config = dict(
    head_dim=32,
    doc_mask=True,
    train_tokens=120100000,
)
Each number is 500 + 25 x the weight over its row's rms, rounded and kept within 0 to 999. Layers, rows and columns count from 0. Numbers have three digits each. The size before them is the row's rms in percent of the matrix's.

# q: layer 20 attention query, 96x64, rms 0.187, rows 0-63, columns 0-63
# k: layer 20 attention key, 96x64, rms 0.192, rows 0-63, columns 0-63
# v: layer 20 attention value, 96x64, rms 0.155, rows 0-35, columns 0-63
# o: layer 20 attention output (transposed), 96x64, rms 0.133, rows 0-35, columns 0-63
q0 101:520488509481461508479478477513514482470524482492505532525472523521498475495461507478521503481529458520484485500515528483531532502559495515466512531510480466464498492478495493481515509581467456
k0 104:479515508508478475514486484522506501483526465508535544538499540490512484455486485475494479499524501499468495520500525512553545457543527512514500492549480441468521499500523495514501507543469475
q1 109:490506505503475462542506541534491499484494449490524481510495453476490486486478503477476473516474513469512493496495488446501495529466468456509514539458473518484492551480506495523468485534522458
k1 103:514487475490477488511504561538499483513530476521553498490469503476481523478487521459501442519463530483536500517479503480541516541501457476481536517495528490489509518511510492531477495543506477
q2 097:492468489491534522548542577528512512453556520504506495469527533548523511491515481483481525503497492498503491466520521498493457501489471508516484503534497493488522533514488521487482455525488504
k2 103:491514479493480475516528537484507535454564506506494522462511498519535469462488501497506513482517493514507537479543546482487507508491473498469484462491495456516521488499505537474492433529482511
q3 097:516497560482504536515528458476543486472510435525549479492494497483506526510518488512465520559513517505507522464495514488514477511511546504488520496510478493487501476532527495499474512463471531
k3 100:524537558459481470488528473492541505498485478492479529482522483495494509526477479495496538550511528524482472460494492476486524521502563499482538520474497480483510504483481489530489520508471550
q4 101:499502496494487544501504490535498473505527471522499523473495503478515512532462491481494507456501510479496524489470514523464499485487465468514500491521557558480526527559456504500452516477461472
k4 101:496497473495536477523514493552501477475537487518506524463533509478554468490442510470496530539506513482514513477483513528480475479491496499508518505482527545510521511542482442477469513481481502
q5 094:549481521472466476523546517508464462531516534517466526495500507505469532441482492488512461495532461482503524502526463482501478487499506478502523505516509473460511483486512478534518506487552518
k5 106:517493520472481478497552511555489483489499581475482492498502493516499491466533472491514458497523501450489467475540505506505481493515520526512527491500495508466496503466569476497496496474521502
q6 090:493496500485528518506518520504515486467502524542509470544490504488522482474530493519491534532514473453471511489528453492516537501485530537501502478513493503491484451543546451487465449507507480
k6 092:532525489491457503492505488482507506495521511500456513568514510466516490452483475506497514512542494478513487484531473498478527529499524509516500524437517473487452465506497543490470500553509482
q7 103:480517507474438524493506517483480473540485510522568460533523500506476494526491528531501487485475513567484486476485538549491463452479511485489498511502493507493520477469519501478510485502488510
k7 107:484522538468452494519485493450492464513504518497556495507510493534466490501493550495480505476473476515513487504470504533516491445454502462484525477506502509470549452486486507498520488484477520
q8 098:502508515524488493527520503528496545492508519520485496495549506541526509518482505476516470490504499515555497569491525491484444523486513506495503431516518541479477506519500473522460459516490486
k8 101:476487496490499528451518505519462522449508504523482533520557505533517535531507486502522499507514485502508510528464520474472476533461478468467544453540528503497489482488466476503487463504509492
q9 103:472519462514493483491505507515526472443554523507520493516509478520467473481524499516491487503488554537462482538477485516456446506470522498485451473490501487491498504517477498494531486518540471
k9 102:544541466512490499472489487528521494483533501491543479513517495516481477465524555516513520471491536520473479553498506461496452511496490502517466490490533455494511474522479514499537483515542474
q10 100:497572496477520476490502444453465492481473473540498535511510493511522505519550496521512487512483504504484494480480493481463492510473484461553515547509532478480502511478472471502523496474480482
k10 098:482561522498533440472487482462505500544467485541489511480490510489500455513556510496493490488463492484511477492478478490489488524486499505515533510496548489547509523480471461516514469506479480
q11 110:526541513523451528475501558552490513472480530516494538514460525512500493458518525508458490500452480500513535548537474487492502473520504466511498506471487515515501480524494503480506509486467482
k11 108:508525526511479564469551543552518501517474506537500532492491475489526493436520496507455503500475488499518499532522464509499506452508502485502499515496460530507480487533500498488508455476497488
q12 095:479521482477522486484475521467522475494507521454531522501536441486500505479503512496508495500546490486515516507526503532527499517521471490537570466462486510520514467525529532508482514526498552
k12 096:507512449475468504508516542515491483515458482478534502514500482487461474528492499478526482496536463489464520463451491504489526544528486505532495471490480509491489489562489546496533502505518537
q13 107:504489460507498510519570518496481454495510483502485504523462459514477499466486566523534517468473537516501475502515528519485496524524497532508525500503495501503519477500453462478484559496495511
k13 103:466519491487475531544546484501488461494498481507519472477487517467468516432511514540518502488454514520512483474515504519434510513510501522514508456514527506532535483501489509464502535525509509
q14 105:472494483529520563543504482451505490486511493511504494488518476483469515493482471479474464442448520519474525492477481485477536500548538470467493512484492477505497507520512497508481530485484545
k14 107:472502515484555532530523465521535520509530474478494477501520472480504495488476515480460484482439511504471519491486500465509518503528515502470539503475517498500451517533506518513538514473529556
q15 102:516496457490507513518546479505516505530491509511496485478510533486467477535500539536458473501531522517451533496519518498482528472483462503511491458543491488506471467474504509501522485537466555
k15 098:512463511484564527492507492473509534519517510496508508474490500507477445485507535554484469503513513497453495491538549496506511489467473469539506451485479508473503477471477534524485500513484529
q16 096:511505518486470469495515495499543520471493514483498526503517497438458507530500519472496519532534463484516515487516505496443485541502494498486465491547503489491465505482493469541455471486442495
k16 099:510480521457484511499508498502569511495552476507496537520515504477491501528511510526511512519550482451517508523486521502475502528507497484507491486530532474518481493488483466556468477468441474
q17 097:471455514526504479533448476509495508454494497460490492518488498488470481482535471534485497511500525548483492497520560514482521469486515492500531513490525519449463484528488451477495537490502493
k17 097:496474519534478488461473469519522514503489498495545500494472500465460508509536486509479541507507527502453505494511522508476553471474519507481502507533553512487508461547488452488513511513552499
q18 089:520564523559514530527476494505526481532521499487468488517549478497529479472500503481479494521535460504504492484465511499443527484533522518499486489516487492496515482504458525481512533454478499
k18 097:491512499495533484494468508497551501480514500496487534506532463488515528513485514507471522507498455528519525489504497499443507478543519537478558513541457505503530456498487519481507546473482464
q19 112:536479489524525497519503513516467518475527512479544510504482502451542476544509540456528509566481486502459500518444513507515496500502484483535478517529512474483523465470502512499511524516488518
k19 113:509496534581491496540490511509511502529502460462510496472507477468526487517519521485523492522506485481497524521478544471488470462483486515499491460485477488515503476480523519492477517551441475
q20 097:521461459489505530518479455521486533518518536475515504521541488518476515472498480499470502506561499493455533479488467509521525536472539495527521499454535537510513482477501481502465495502500474
k20 095:494454507529504503514493501545522507521487518510441455518537487500493508481501495475489508504550494463457550471506454533535504524497503514507507496470515503496548467499460502528487506510541467
q21 090:514516483496480496509484486483522515558492460495538520492537506546510473483533500488519491508480508513502474460536488512503483444492551469484491472504476480458511491535439542491476497514516524
k21 088:498483472455458491461501510502521510512496486503533476493523497527523465534513492488488511520487547545515496461522479514480469482507510463501533472551484500464510514472495557475554501505468485
q22 097:532493503511499540557494556453542512481479475493500477518502510508462464478539521458528521510470488487446505478498507489534498453500459477475507495489524487499502490496490510503509519527482455
k22 099:511508485491480495526508544449494444507520474470476525476512520448492479459533490489482516511464504562459490510504535535547515481519514469471499528512495497504481508485492501508536524512509469
q23 092:492449506497507511460502474520527505506454524481503478524496521536532494483501506468544508484501527504529520483492527484435518496491475483515474478508447526501502513525516438472484516539525532
k23 092:509457508450497486474500463509510486503484473474499506507474495457533499483493504483509528433512491520562528510524501505506498504455472476533503501515522507504527490528529471456456536501528533
q24 102:528497453482545518495508505498518515478472512487494501511498487495508549438465515548517479497502529467501506522500497507518472435510519479512471503497515514467468524509487555497500471484469448
k24 106:467508472492553478487557540492510490500473499503503516495500525507488535479458480530505525507526529465421535518503462467489493473495490484484475508507513534517499511498493550488530490504471479
q25 103:511507527465500480517490493448511496490533501474492465468497487477535505521536551503508493464517496546515491492505501493491545478527517481519481520550507553542539520492507534502484474512515450
k25 113:507517501495507472543509477484512464483558510498505510484506482507466492558510492486472531454482517488513509499478482529487550494487516470506452548540493530498496549498476515508459511542522490
q26 098:477518466464487506521490520486472517508467502540519465517474479461483491499560471499515500492518475494478527532481502512524489475517477533554451493472452468460487517491501504467522521489470492
k26 109:522511453481487496509501485456503509519478542532516506485501466459475463487503518475520498504510452506471499529492451489506464446495504509530506491460501490489468529469459504459496531518467533
q27 101:499483485496547482514531462494496516488481485494476520546507543464526512533530499468517498524526488479456474520519524501518494436499516486500488504468486454520530506547551528489496512515518470
k27 097:563455479526512476505519501491511498499458514485507496510532522469555509547517469506485539509504511476459458538518507508542519504492486494490505537498496463528504515521494566506500509502481529
q28 093:463519497483501477513501466511497517519531547533486468534450541549455489512486523469509470519481490480500501479508523510458517496535464531508515572516494481501495483521475534509485503493501516
k28 098:464475533544485477498516458458541478499528494543528491472490508515506486477501490482474460517515492489519498507508529513474490541509483514554512545497485455512489475489527532467485514447521500
q29 097:499529474534570494491494534543516544506527509503495494496549466485501508469535510506539470461506507491483514490507469435520522515515486529476504521508466496465508468510523497496478540511492483
k29 096:506468476537548487494502528489515518472535485489517510526518488440511497454485501466560484465490490504493499490452462466487563514509510544512510481485495513482481526467498520504516494485507478
q30 099:503444493559471513482524501489499463506516494471508500528537471522515509508516501531516506510519517478538504523530489509487525490463497518513465529493504470498536421482485529483540465488479474
k30 104:548474488504480529516498471513499501501503505460473534546460516508503488491538517505479475510491510477514540481480487486461472470501501542508470536541515502498544453443488529495534464507507498
q31 101:514505463504490476508496509457530536489513496478496532489494530490493504481486479483485463479448458473539488468522519521479505511483497502496453473468519546449477494469546466466526502494489464
k31 098:487463470482529491500507527474514525533472489501529541485518533541495518466497495480511489502456440487550486476538506497504509459490501464482461514534525505480465473520501467501506506527524462
v0 096:480531507497550522473478479501475464507498488541491511525533475514536480523497524452511500509513521556502454493506492527486470526455491497492498522473515542454482541534508474477516490465511505
o0 095:506504510546508530475519523484512535496508510516539510529487493510532544471504478504486507506475485455468532507497498483519509483493477568500470471554500488551480487519497502440503479508522542
v1 103:530563461453531493529470478520480514548514515463533504493500566501533527519523521510495498511470512486477534466494504503442500531488489502486482519491506520484532470519503492519523514505507514
o1 102:505472518485486510475500467519467493492510476499493483508494482543495505511501513540472481458473486486501500497528495479509504460545526518506536502583485512503459451544525497489486510499494436
v2 102:492499559504514537468459500487478508468513497496529427455502491504490515477497495502474457479520499509498470483484480495501505427503451556503484520497499496477506472517513525502513513485466492
o2 096:493503474535483458516483465462484480494478481513462481523498540538517502525482523493485492506450525507525506509492512448478526519515535475453510503539504533525511539495496500452467496470492538
v3 113:483495485506501469541500523537482540517526492536500522548480514522478462469498475513510505566474470494461471499460493498497488470525515478501461528524521510540539494511524478523487471474493525
o3 098:494490501498493504469457529471555464465516520491512469496505505474484503499494490563489519445475539483501503499473518503533520507513480459502515507480484528493445537489507530507466518528502451
v4 102:486545490460505476483517490524463479474508519488500532484558532532475497474511502495495508521472465496423542507482504485528507526522483512520482505508520525464505484454470497496497513451490522
o4 097:525466526536518533499496476475477510547515505495546469485492507492514480536532489507471511451501546483517478499551504491504494478474536482491521502490452491483488549536517496521532537539499491
v5 095:459508507527481509493477517488511459523505544519495473521521520510483511546511462481477582500490500489473526514503551489522528513492478508532516453524495510493486467471486489467532479493461485
o5 093:515469501522509507522512494520483535507487469535512530503492492504487522569488507477567493460510511508516514451470498491481501507528507516527470545456477519465515496544527507500513531519537526
v6 093:514498492502489465511552518493559531534442474499494499486483499491534459522478521515461501506495490512514498507483484468493515488570489479478516526537514498488465524495498521435469485514503499
o6 093:487501507514557497527507492486487492500525507513512526522519546500501530439507474477491480499503483477536439511514497518526514519476487517536486534491520525498532497485464458535528538457544491
v7 096:519515541476511493445539520490473511470515505514525511477468487509496524545443485518548482499462531524521437511482476508483532501505505514460495501497465506471499515471474508497531534506505484
o7 090:476496461482523529542464465484527529515466509522488472489477495494486475506519489494475462530511469432525509527480494483539523481485487519531499515504540532488498541499508534468513459525507529
v8 101:473532474477472515485483512498475500483532482443488523507487526518501514506496482517530495482498559562487541506480489548512496494470518508444541502482482467471494500489506482473466505458477514
o8 099:510502471501505463491536472506508501471455499533504483462497503529518538515538511487528536518528511469545501489549544527507512485501463503521504492506501463498516508537460539527511445519484480
v9 092:477490543496516521545475504591529516510496541508486523515516524520461489474496484491466502492473504448497499504470499530474487497488477456475537503517479506466491505532500506465523501529506487
o9 094:512476523526542509475427510481520467535474463495516520484469507496520532539478507510491522511517515522525477496479481487535531501478487509503468562536478481486478501522515468524476487473506466
v10 109:551505502486472521498531499472506524497543555490492545528465506515463490521471560513479472488554481498482500511514478492482523511482477495518518526496481532522521493494505483501460503487443530
o10 107:497485520509502500469424500534482510495475515519502475472520492514504484510502477563492490553487500544530507490496522477493440463521512485488501496470527519493473520497446507521542517485516483
v11 108:518499466537493519511482517531528481458494486515480496492476472521505493490508449520492518520506400520507492499514497459459506468540499512484485532548506488509494510533483497512481533481527489
o11 099:508492482504525481486496507482503453517508466474545520480511490538478442467506529476490497511455542524464481493519524548547491505470510512522503494448499545530526484511493510475493508525479480
v12 101:561482494503497534483533424501473490501491463527523506479499490491502537521481485495509475477521522570502531491521508532487517537476505483491502553460512520516506491502486512506544516520483493
o12 094:450505491517488504544508487498517524503458511495498480514500524493568452465506536509488507530515474492507507531525496488503446468502504543532535457508493489506509466507504524464448509524493523
v13 090:501508520479483546522525500524514503557510502492503457515531511490538516448477539491482542513484510465517476496473519453504488505495510477476471522523470468497487469498469541496532482449511476
o13 080:491515486564480502516509514503484485515505489538464515507475498482498457481471501508510538463517499555479496513524494504521497513489463508513473480547513523480486503538466450569527478509528501
v14 095:532518467492471531527474505477507533493507452458503493484553526488487469479502544501474538484495521488521499513482489513453496534522474516523485491460496460468495465481502527499507526471462539
o14 086:505509520529476457474537495521485474515522486518460455518474544506514511518453498510501466490468494477493473492539495531526435479507492501472493536526494525485512535493526496543547494483488492
v15 098:450493482474505498490528517458463516495518469517540523525487474494523514504532499494466472461513512511468512482548503511505447515473493497513519543511464491480507417518528499508490501501521483
o15 105:496459496505463482500484493521522519468444534463485516498531534512492481500537495503520543516512468480483536564487532515482518486502538497512481490517501480540504488557505544505517527475482486
v16 099:530525522475505497511510461508489531550518483479476507506531458563492542512486551455487538520520535483499535512494495508511488496491478490538538491452497508468479451492497515489506516484517490
o16 097:490481517536529526476517489474456474507445491503481535516485531438510515467505480541517461509527480540491500486503493476504512478525522527493522476534462477490532496540518520520518478492500539
v17 102:494494483490481537478522498510482512484472467567438454501515479499490506521483513511512496532516496493505531526496522543492512506500488533496475533513502479509518558477544534483491481490513436
o17 108:497492500538510446513475535508525491457499523490445500462507464499522494454481483467477492484520511458476493537476461514548489464484528503486508477496476458487498510472522481489485490539508529
v18 106:508510519488494475510539476498513515510505476490550472498496503538528477461549444486483489520490500450492536510485497547481509505479495509429515497487531565520481520511480503517519483504501478
o18 104:471538503475500508501485505443481526478472506526504467476485507521507521479489533503487459458507506487463463547499487450546501505495488445502485489484470438499507467503529491506497497493486462
v19 103:535479497479558527547524563496519522484504513461502480484465497488470507500482495485485492513495512478489478496479477562507445484506518465490499480521521494490524550502492445523483487497486515
o19 102:494527540489518519511484484546525475524520513508473519509473504519528529505504487498503497492537494541490517520543559466521557513488484520529492534483493512519489558437523511525516502501521500
v20 096:512536494506456495491502520540482523499516484477440522498531501496489500539544475471422497487470513507518480506495522503474504491485488497505464472487475518488467530505441539486517527475474496
o20 092:490481523501538458473474447494453511524493501524512514505493536503462496527491532501498491483533514453451490459532495504532477460475481490486508516515525496481508500485494440475504482548481520
v21 090:519496469497483481515496518489500557504525421494511561502484501501492490523525510534511515464487488461513517487530486492509474449526475540480554474517529478513487478535496504491488499489470494
o21 086:490528528482543439459534494524484478438485534500508455494478527513504514480529533534507491541475500500513504505514495533492526533502502472533500533464491507512525517527544527526497502474499503
v22 111:511517496480493536510459462533478515534512479504448485523468529469512495538496484493521491529519477532495511481498517468545497490505494520498460485471519554474458512489498539463497464463495471
o22 106:551532497566527499521483477520455470461526533485521492527510503511529515481478528519503502496504535513531500508492505537493527482490486462525510492508495503482444488518522491470475490547544528
v23 101:492529531515503544508523500459473516522496436507474562477528499538476519500470491488499495524535502455496494496525495507503491484500489495555487527487454474495502522495469484505508441477513526
o23 103:489489488492527471464496491498529461554467559507463478517485491466491467481505460522505531485490474528496468505537521534495492494474501458496501467493477456507511508490502482464498488485545546
v24 093:498465502491533526488538521497507522526561491487528484459456503502494487500525505495508510488504443520511502487521465488489454529515579500516480504508507481548497485529491473465521523483491477
o24 096:473484491511494534530505515537531500473505505488517527502520504524492510479525493486498503530504565518456485519522554490461479514469444473537527521532502534535504495502546546501509521505519513
v25 094:520501495493464484523478477529461537554493495491491547439526500493460532519516501516514538451523528506493485499507513523539512525503514513519531455525465501515475499517529494482467482508473480
o25 096:477485510460516486457496510517470472485500511505498508525477520496534513526481459444512514545537526503530550483533465524466494466525507478488539533490521482452510473494509526494503489483538503
v26 119:517508452486532482460459505517493545507515478476466525525510484508458480482465510503511529534500512467561503507500461542493487479525489535480500519506509470538494529479500476507470481545476505
o26 108:506540565499501519475521510496529487486518467536466447437499521525485519454501512520507514509529522511497525482490498531527526495499519483512513513515498488497552492464505562474507500483520515
v27 106:492455477508499517512495467476541543476519533472544514498532544512478523492535511497523514503486518502495517496492468482504510549449516461525528482489469493469468454470485458488511527491523499
o27 099:472502488511475517499527475529519476523495476457532527473475469471490484522467514472438493526537487507511492502474525486475464516531462518498483495504507500493509504581511507523539524482482470
v28 101:465538474525513480548555453479518508474485504569504547543503489534517516540493522501484501495511492489523509484488522527485509482502502493495445492502492482462473460489521499513504476502487531
o28 110:502454511523465539483519506540493518479464491479530461512496509469466508490485508517530504467514488501512518600484504525518510530547503527501526501502511526513520476485478462486498490501530510
v29 091:472494476461520529471488442516484480471490531495539541482544512549473477472486468527524524503501495486492514495513525507534517506550460513480502499456497503512553502493521511477522481521517479
o29 090:469518510515479522486520519482526532549466465531497466482493503508521475488507467477492480490479539513538485529512477536485498511461537500482490529485502446462463520548544499485482529490477505
v30 092:483510496513499495533524474522487508482501502517542433473521454480500481481473477485530516511523507523505477537513489520504506539463527533498492484521543534483515517510528512560537497462540482
o30 089:504485470504506543525542529513535523475529514512503529545470508494534498504490519458467505498473517511489511550496503493536507467522517475443457489531479504530496524501516519483514487555464489
v31 092:506500482520506537533530510459477493472454501503547493502490502510529461527540465530524500482499488517468508457519509511489527482511484450465470487493469551481503494539514490505448473523499516
o31 092:493511501501476479482481506532494540493527537503513502537515479495490494480488516468545502505477482478535501556547519473492463497521516525531514515453544490527463504526505477461482506443520473
q32 092:494481479509549510475495526489478485490484498487486497515498483518446521547457470555483478473453503532473493535474468488489510499533496492453498495463547536518505466526492474518482520483502510
k32 087:493514488522567522501495514493473457503500486516529490526482519497481545537490484517501522456471484514458485526455526530522500494536529536505504494481544515510520487562478517486512494482539489
q33 106:494466509515506486483492494475488490475480486543532507496528531495521539534481473464475509525482456513504481461517571516484474496503495442490498488491503524475535528527517476457507497476450506
k33 100:485485521506497469474534499472508491507476479527519536469524559465508522550505477458491517510507473514546502503497532536511504504517489493437497483502504528474512482538506464543497531463477482
q34 087:493483489442490530493495517543488486523492499533489507519520495526432501446512489539496516475523528493561522502525499469492534504502489465534518517484533487492478500522538536493516523537498512
k34 084:483528511469502503504504504515505462506481508501506522504475467494476507428513528499469506464508531504527525491515521527487502542480522477523508487487456475489556495517535541496511501525513580
q35 101:512506526519478456498508495458511490502507537538474476475509554485503520546500479498510547519448492492501510509477516493513516503502453528509510549455539508554500506480495481501491530466494464
k35 094:477527502536512483500490482476521514491497479514502512471498527473502541507529498508479507498486504475532476529465525512537501484513498495510517576551494466515462515504506517471496551439452480
q36 098:481476518460483515494506479477517500491512512508504543512549546515532535535482484479472502472485438520515473501509501507459474496546505566478517493523481488492518455511542492495496522525511491
k36 105:469501506522479499524500482487520471492501504498485511522566528467518501478461468506505504484467494521496460478497492512447456518528525525457517454519459512523515462499554511504472518483473512
q37 084:496462500500530506473510457504496552501502522519479513532500502504491469486490510481507496498507552528457519532507514522502486468504488497499430541462494501499465485504509535460576510522505508
k37 084:511488506484522530512526534502529522510491533487518505507514537510514472468526507488512483483497509534452492555496521500498500483506513503510429529456511516457473469495486563475518529476488537
q38 095:493529534502472498499458473471486517529516538496523486487550460513511536461501484547492496516492535439489489496517500454469465538477508505496464496519476521481551516482529496494508511520503509
k38 086:475549515483492503493472463472491548540440502491480518506514525507501532503503500550521478525534498456463512522487460461510495492518514488514480473544534506470510503525528545519505499485484516
q39 101:505453495517498493471513518515505577492480489496525484471494530515523466501465527526519512510508507494522508521496497500474490472478500495505439478493511478485549469530508526543479481495510426
k39 097:525487483534522515497513500537480528509532486473521501475480587507506491466478490533486473523505513489549537506493506530464502460509499497539453483497528468501540496527520496508509506495499458
q40 082:509468458545519522450508507545481522520519461527479477476499517524506471503515494502473506522497472442457514535545519481483545485487473531523506505480528523500504480488486533503533483492474487
k40 082:486460475547510539468517521530496534544485519511496497521519484499486509486503505480409455549493488479480545524509520506531499490495496511479502527486515448508504483502488515510511515501498457
q41 096:546507506518532498483534473500463463518456491491491537445528538514531515503498473476473527477467531490515469515509540489526538499499502486536488483522471482518491484487501481499458520486517552
k41 103:558522470511517512495523450495494490538447500530454494461503494491505515496487488495477501485468531496520484466548512487485497520470480509521468472529507468527462485503511467470483549502499537
q42 094:489486535504550508497455508438506491487478496461531444471531484519523475467461513488468492476482519509471497470448522459483509507470496479500493470512517514509513494549526515494504502526493486
k42 093:508470503494506513514463495448483511506537442512485464492496532499469506484489547526499504468465554487524537547470495503526535471498495469471491450512496491504495504547492474485477513481491508
q43 093:482512549487492498487508497503470500508466449518523468539501509455466516477546570486471476496515484441503500498489483508510490507485496503506463520482516465530494499490477548514535517472503529
k43 095:496504564498501555471483489552525486506485498474490468512500499536474511502516533495521452500507496475520473500527504524505509486493518510502491546417526525502488508464498521514465522478497533
q44 083:521487505486473489499510441480486453528514509454525460528500527497496466508499489484528493493520458538521499537532518449488533503502491486508486506505487495533543496501494557513505445527531506
k44 084:499442489484461534485454454484480483506487471482523507533485502493522508491532525503491499519484486525544492518550513471495475491482564494516502525532471510519510486492529501527528492558487520
q45 095:462522525463526562510529464501503507480475524521525532492489504488473475536485492479494522519472540497471514505535469503495510503478551489509494514523566484493538505470493555514480484511506509
k45 084:479530536454529529505507461508520544466529501564500482484486472459523473507513499499466498505503533521520494526535490502478484491506521513489500446502503505485515490457469560483489485522493469
q46 098:510507510538487495492499519509551510456497499503509530503541531502464503510492485483463489472496529479481484511513493457508504497557522517524504516483528557514493441553482560481491508479493482
k46 095:527513526510515495475503490516535484474523466528479511550511500473481556502473510495447506484493545453499512510486507495486503481543494513514480503472469525489526442543455502481520531499520476
q47 091:463500525487527534495485530486495510495463516511498520477532500507462512441521477519484494514500512510496453527548532503460530507481484514465462453526518458533494463496501529480457511481482494
k47 087:500517517454547533461519520473491484487482476503483511501519506508494526445523504517493508499541521547504496506526488499476482486544486519480446472468548463510496517507537499475441502495483488
q48 100:498487502498488513515497520514551487469529515510531487536512485512527499480479463524463491488490497499454511501556527513498570507518470478459472511546518532516491498493531460509489497552474506
k48 095:502481514500526504517514519467516503464491505496506540518485496463500517486482496483451502461488502499465480487537495493507558507481508484456492510555517522479556516490520468537497477569477477
q49 096:476490459496502486467503526551518466506529554517540469512493521500525511562484558497490489505467517480498493476497519456482495537501484529504465486507521461504523489526459473475500479502494503
k49 094:497433533528524474496482492549507484488541517509501505500510495472520496530481585512510487517496471475530491497476487480480519518485541524510482478529497508458496492504526470471469482463518485
q50 090:442464499518459528498524490530492488538520501510526457461461491484498493493518494491450458502490482519484461495486510476491459504522508512513548531463489474482507482512536481510510532472507546
k50 087:493477514516443485494488512505500519512502533544503471531468472491503448547515495483478484500487480499523471511494495505488500511535492513497513503437498493523522480545570469473477523505542526
q51 089:508508506540477496475523503500488514478470491533507462502476536517476543479520483513465485503493528503480457455509485545542524491506491517500481510542488456499509554451510494523545477526524513
k51 099:507497513553535484520543476514504539482487494492472502473496505540497487475523494504502538506511537520486470468558474510564539470511513514497502530470492499465490520475545518534485494493530515
q52 093:515510538502529515521499480509538533502507449483506493512515515499526506498479523466482502482491496527520533462542474520478447516468488531532533530458488476507509465492499507522495447508499439
k52 088:490493509516479486515452543514533493487525437530487498522559539509533476478491477504514513501481502484538513543529501536496511537482467509511515499524490501484495479498509541512490434499492464
q53 099:475519479509499505503506505505500546499532462511485504512526522491501528516508518447524506497452518468498469510500474432510506485459480513463505497557489576467471490489478493522489488487520510
k53 095:469525514521556536486470503481507522527544487532521519531533490515492532484468491466484496511456518486505527485493512454490477489523478505505521492529501522458471538450494465509504499463539496
q54 090:470492503482482467422525466453475509492485485465485494494510501508460522503503479464521488508534507513476464484529543528506502531524525502538514465458522527503516487511492493539500539516525510
k54 087:509510487500457490486469485471476509466484468499470506508541509472444491492510496457496485504538479523470488516491532511502519437561534507533513475471496492496471484476515477539479533510507528
q55 106:526507520499435499531541534485482503516495489484482489477506473520501513453460520508502509507475498539505495517529487474490502468526506484546466474531521520496526445466526503457508471549506483
k55 105:486530504492452521490527528487487494532490469516487517478482499560466490467470524481493512500500513527508501524476459515520475462502512513508472446537500515479526455477542500496513488552517462
q56 100:489537497531536540516486533459506490520544485518474493489482497501477487507517504522515511469525487555503453500546518495469516493510489493493473488527494519466503547562454479484512499499535472
k56 093:498511525516517542514482490485507484489519501461473532473478480514515461480522488538489541488544509526475495479527549546467508488491493510505500497529512542472494509534499470497539460479564489
q57 091:476525502481470461474470506454463514492513481453503550499521524509525496498497481480505494465555486494526462462492538540500507492536484469526534526489524507497509475496457467477470484499486515
k57 086:479523507493477440510463461480458501510517496453460524493552493501517487512485504446511531482528523486501505467515530526496507522529512506519538490467516522490494471511472474507477504559482483
q58 092:517539483492495500537515544492504496498488527499458517532493497570482531448497483500502500480493518474482550477521501535524538498517509499513527476470441512514546514517498506491526525470524520
k58 087:520530464509476512509542535474516495541502505513475491482471505531500546450517485470535486483539482474470482475516494494469531501507517502517519494474418515498486518534483546497493489483523493
q59 091:476495557514456533480531553525454471516515504499516501514467545480476491467473517490535483481528489495468500521497504524485471450515493500476523497499497540465478506508491488510480526545514531
k59 083:520497536510488521513509522529447492520464546494515517498472519472471489470498480481525450479496506472467490504504511509507472452516462516495527504481477575505476510480515473476472498547518500
q60 096:498494465497520495505522529495482540526482525484520508509529478470471511506465503425517448495454496496515512541469523510518533476478441490520508504487512500541535517469522479525482488489504472
k60 083:450512444482504531517520512489484511491486497484535492506507475480534518503502493446505457487464493514532499511494520491542514463488482494562473500473491511476524530530528463474478540479495463
q61 096:539447482515464548496495486455564524486518471484482532476475505528524536450513504510477516516539491487509532546510496504528510499500481471486507517504528506493493513529491543504516489482508463
k61 090:518531475512483502469523483456530465464542509490469528471462527518486488464526479489482511528489518453492558529531465515499477510496510470524530524458522493499543515506482514512518471503504495
q62 082:528475546462487478487496497461512525532516514555520495503496474478472506540464457478506496503511488451497545474525471520523515499512491500513543494475464464495504472529465495484490484475474537
k62 085:528489519468483502526505509540533486490496502526510506524485488495563493507500477475499492537514481442493470476499494495517518469496504474516539491505487449475503455541497500496481466510432546
q63 095:515475511486510505454437490537515501527479507472501485495483497492517469504506490519529519496514461537525484516469501509477526487490535485507505475557491495526547494517495435457510519495444517
k63 090:476517482485505499474501488518447489514491501503530482459533494493512471478465541522524497517489496508480488491496486483475506466454521489468505502519516478557506500556465437514535518505449516
v32 094:532505540526480500497524514493542503507484503447553441496485504499492458518514511512507554494507488522492532497509488472486495478525473519509516457536492544534446485473459513508489502527493489
o32 100:459458478486498502480515480534525510493491521508487508497468474507522554510480467502485515454536495475520535518504518521477505481459524471504517505483511520424530461519541503486490477491497543
v33 089:520495493511490530516486498477489483505467488529542487508509491525491500482546467444534467470482509455504528481485558510502495518544535503470494500482543499506458514505534483515521445528482489
o33 092:475515528503534515521489496466496514512495489509443514484504508527496525480494525500464481483493502542500499498531518504505508465514471468522518447509475563482508523451471487479505529547478441
v34 082:507502488497525496492502531578573500528493465485540465479504520497507487467515494508484526489488489488462499489500523536540514516504484454486518489496516491492566496509495516523515496445505515
o34 091:523507546497513501468520484514469496491526524490498488514527507525490447504534504511498501526538505512523553514467511527503538492515522529532496460518562468504519482476455523460491489502522545
v35 090:520522476479508493494487518485482517492521456506536526520463509520541544507508524538551488500521462524533540463461533479511486463484482549493474472479506476509490494505507495468465493514544494
o35 092:500492514519560473511493466486483481550489489510445495509477515542451532465500496493502533488492508473497453528494492512489537541534514509474511534485493471484463475497547480485500538496498505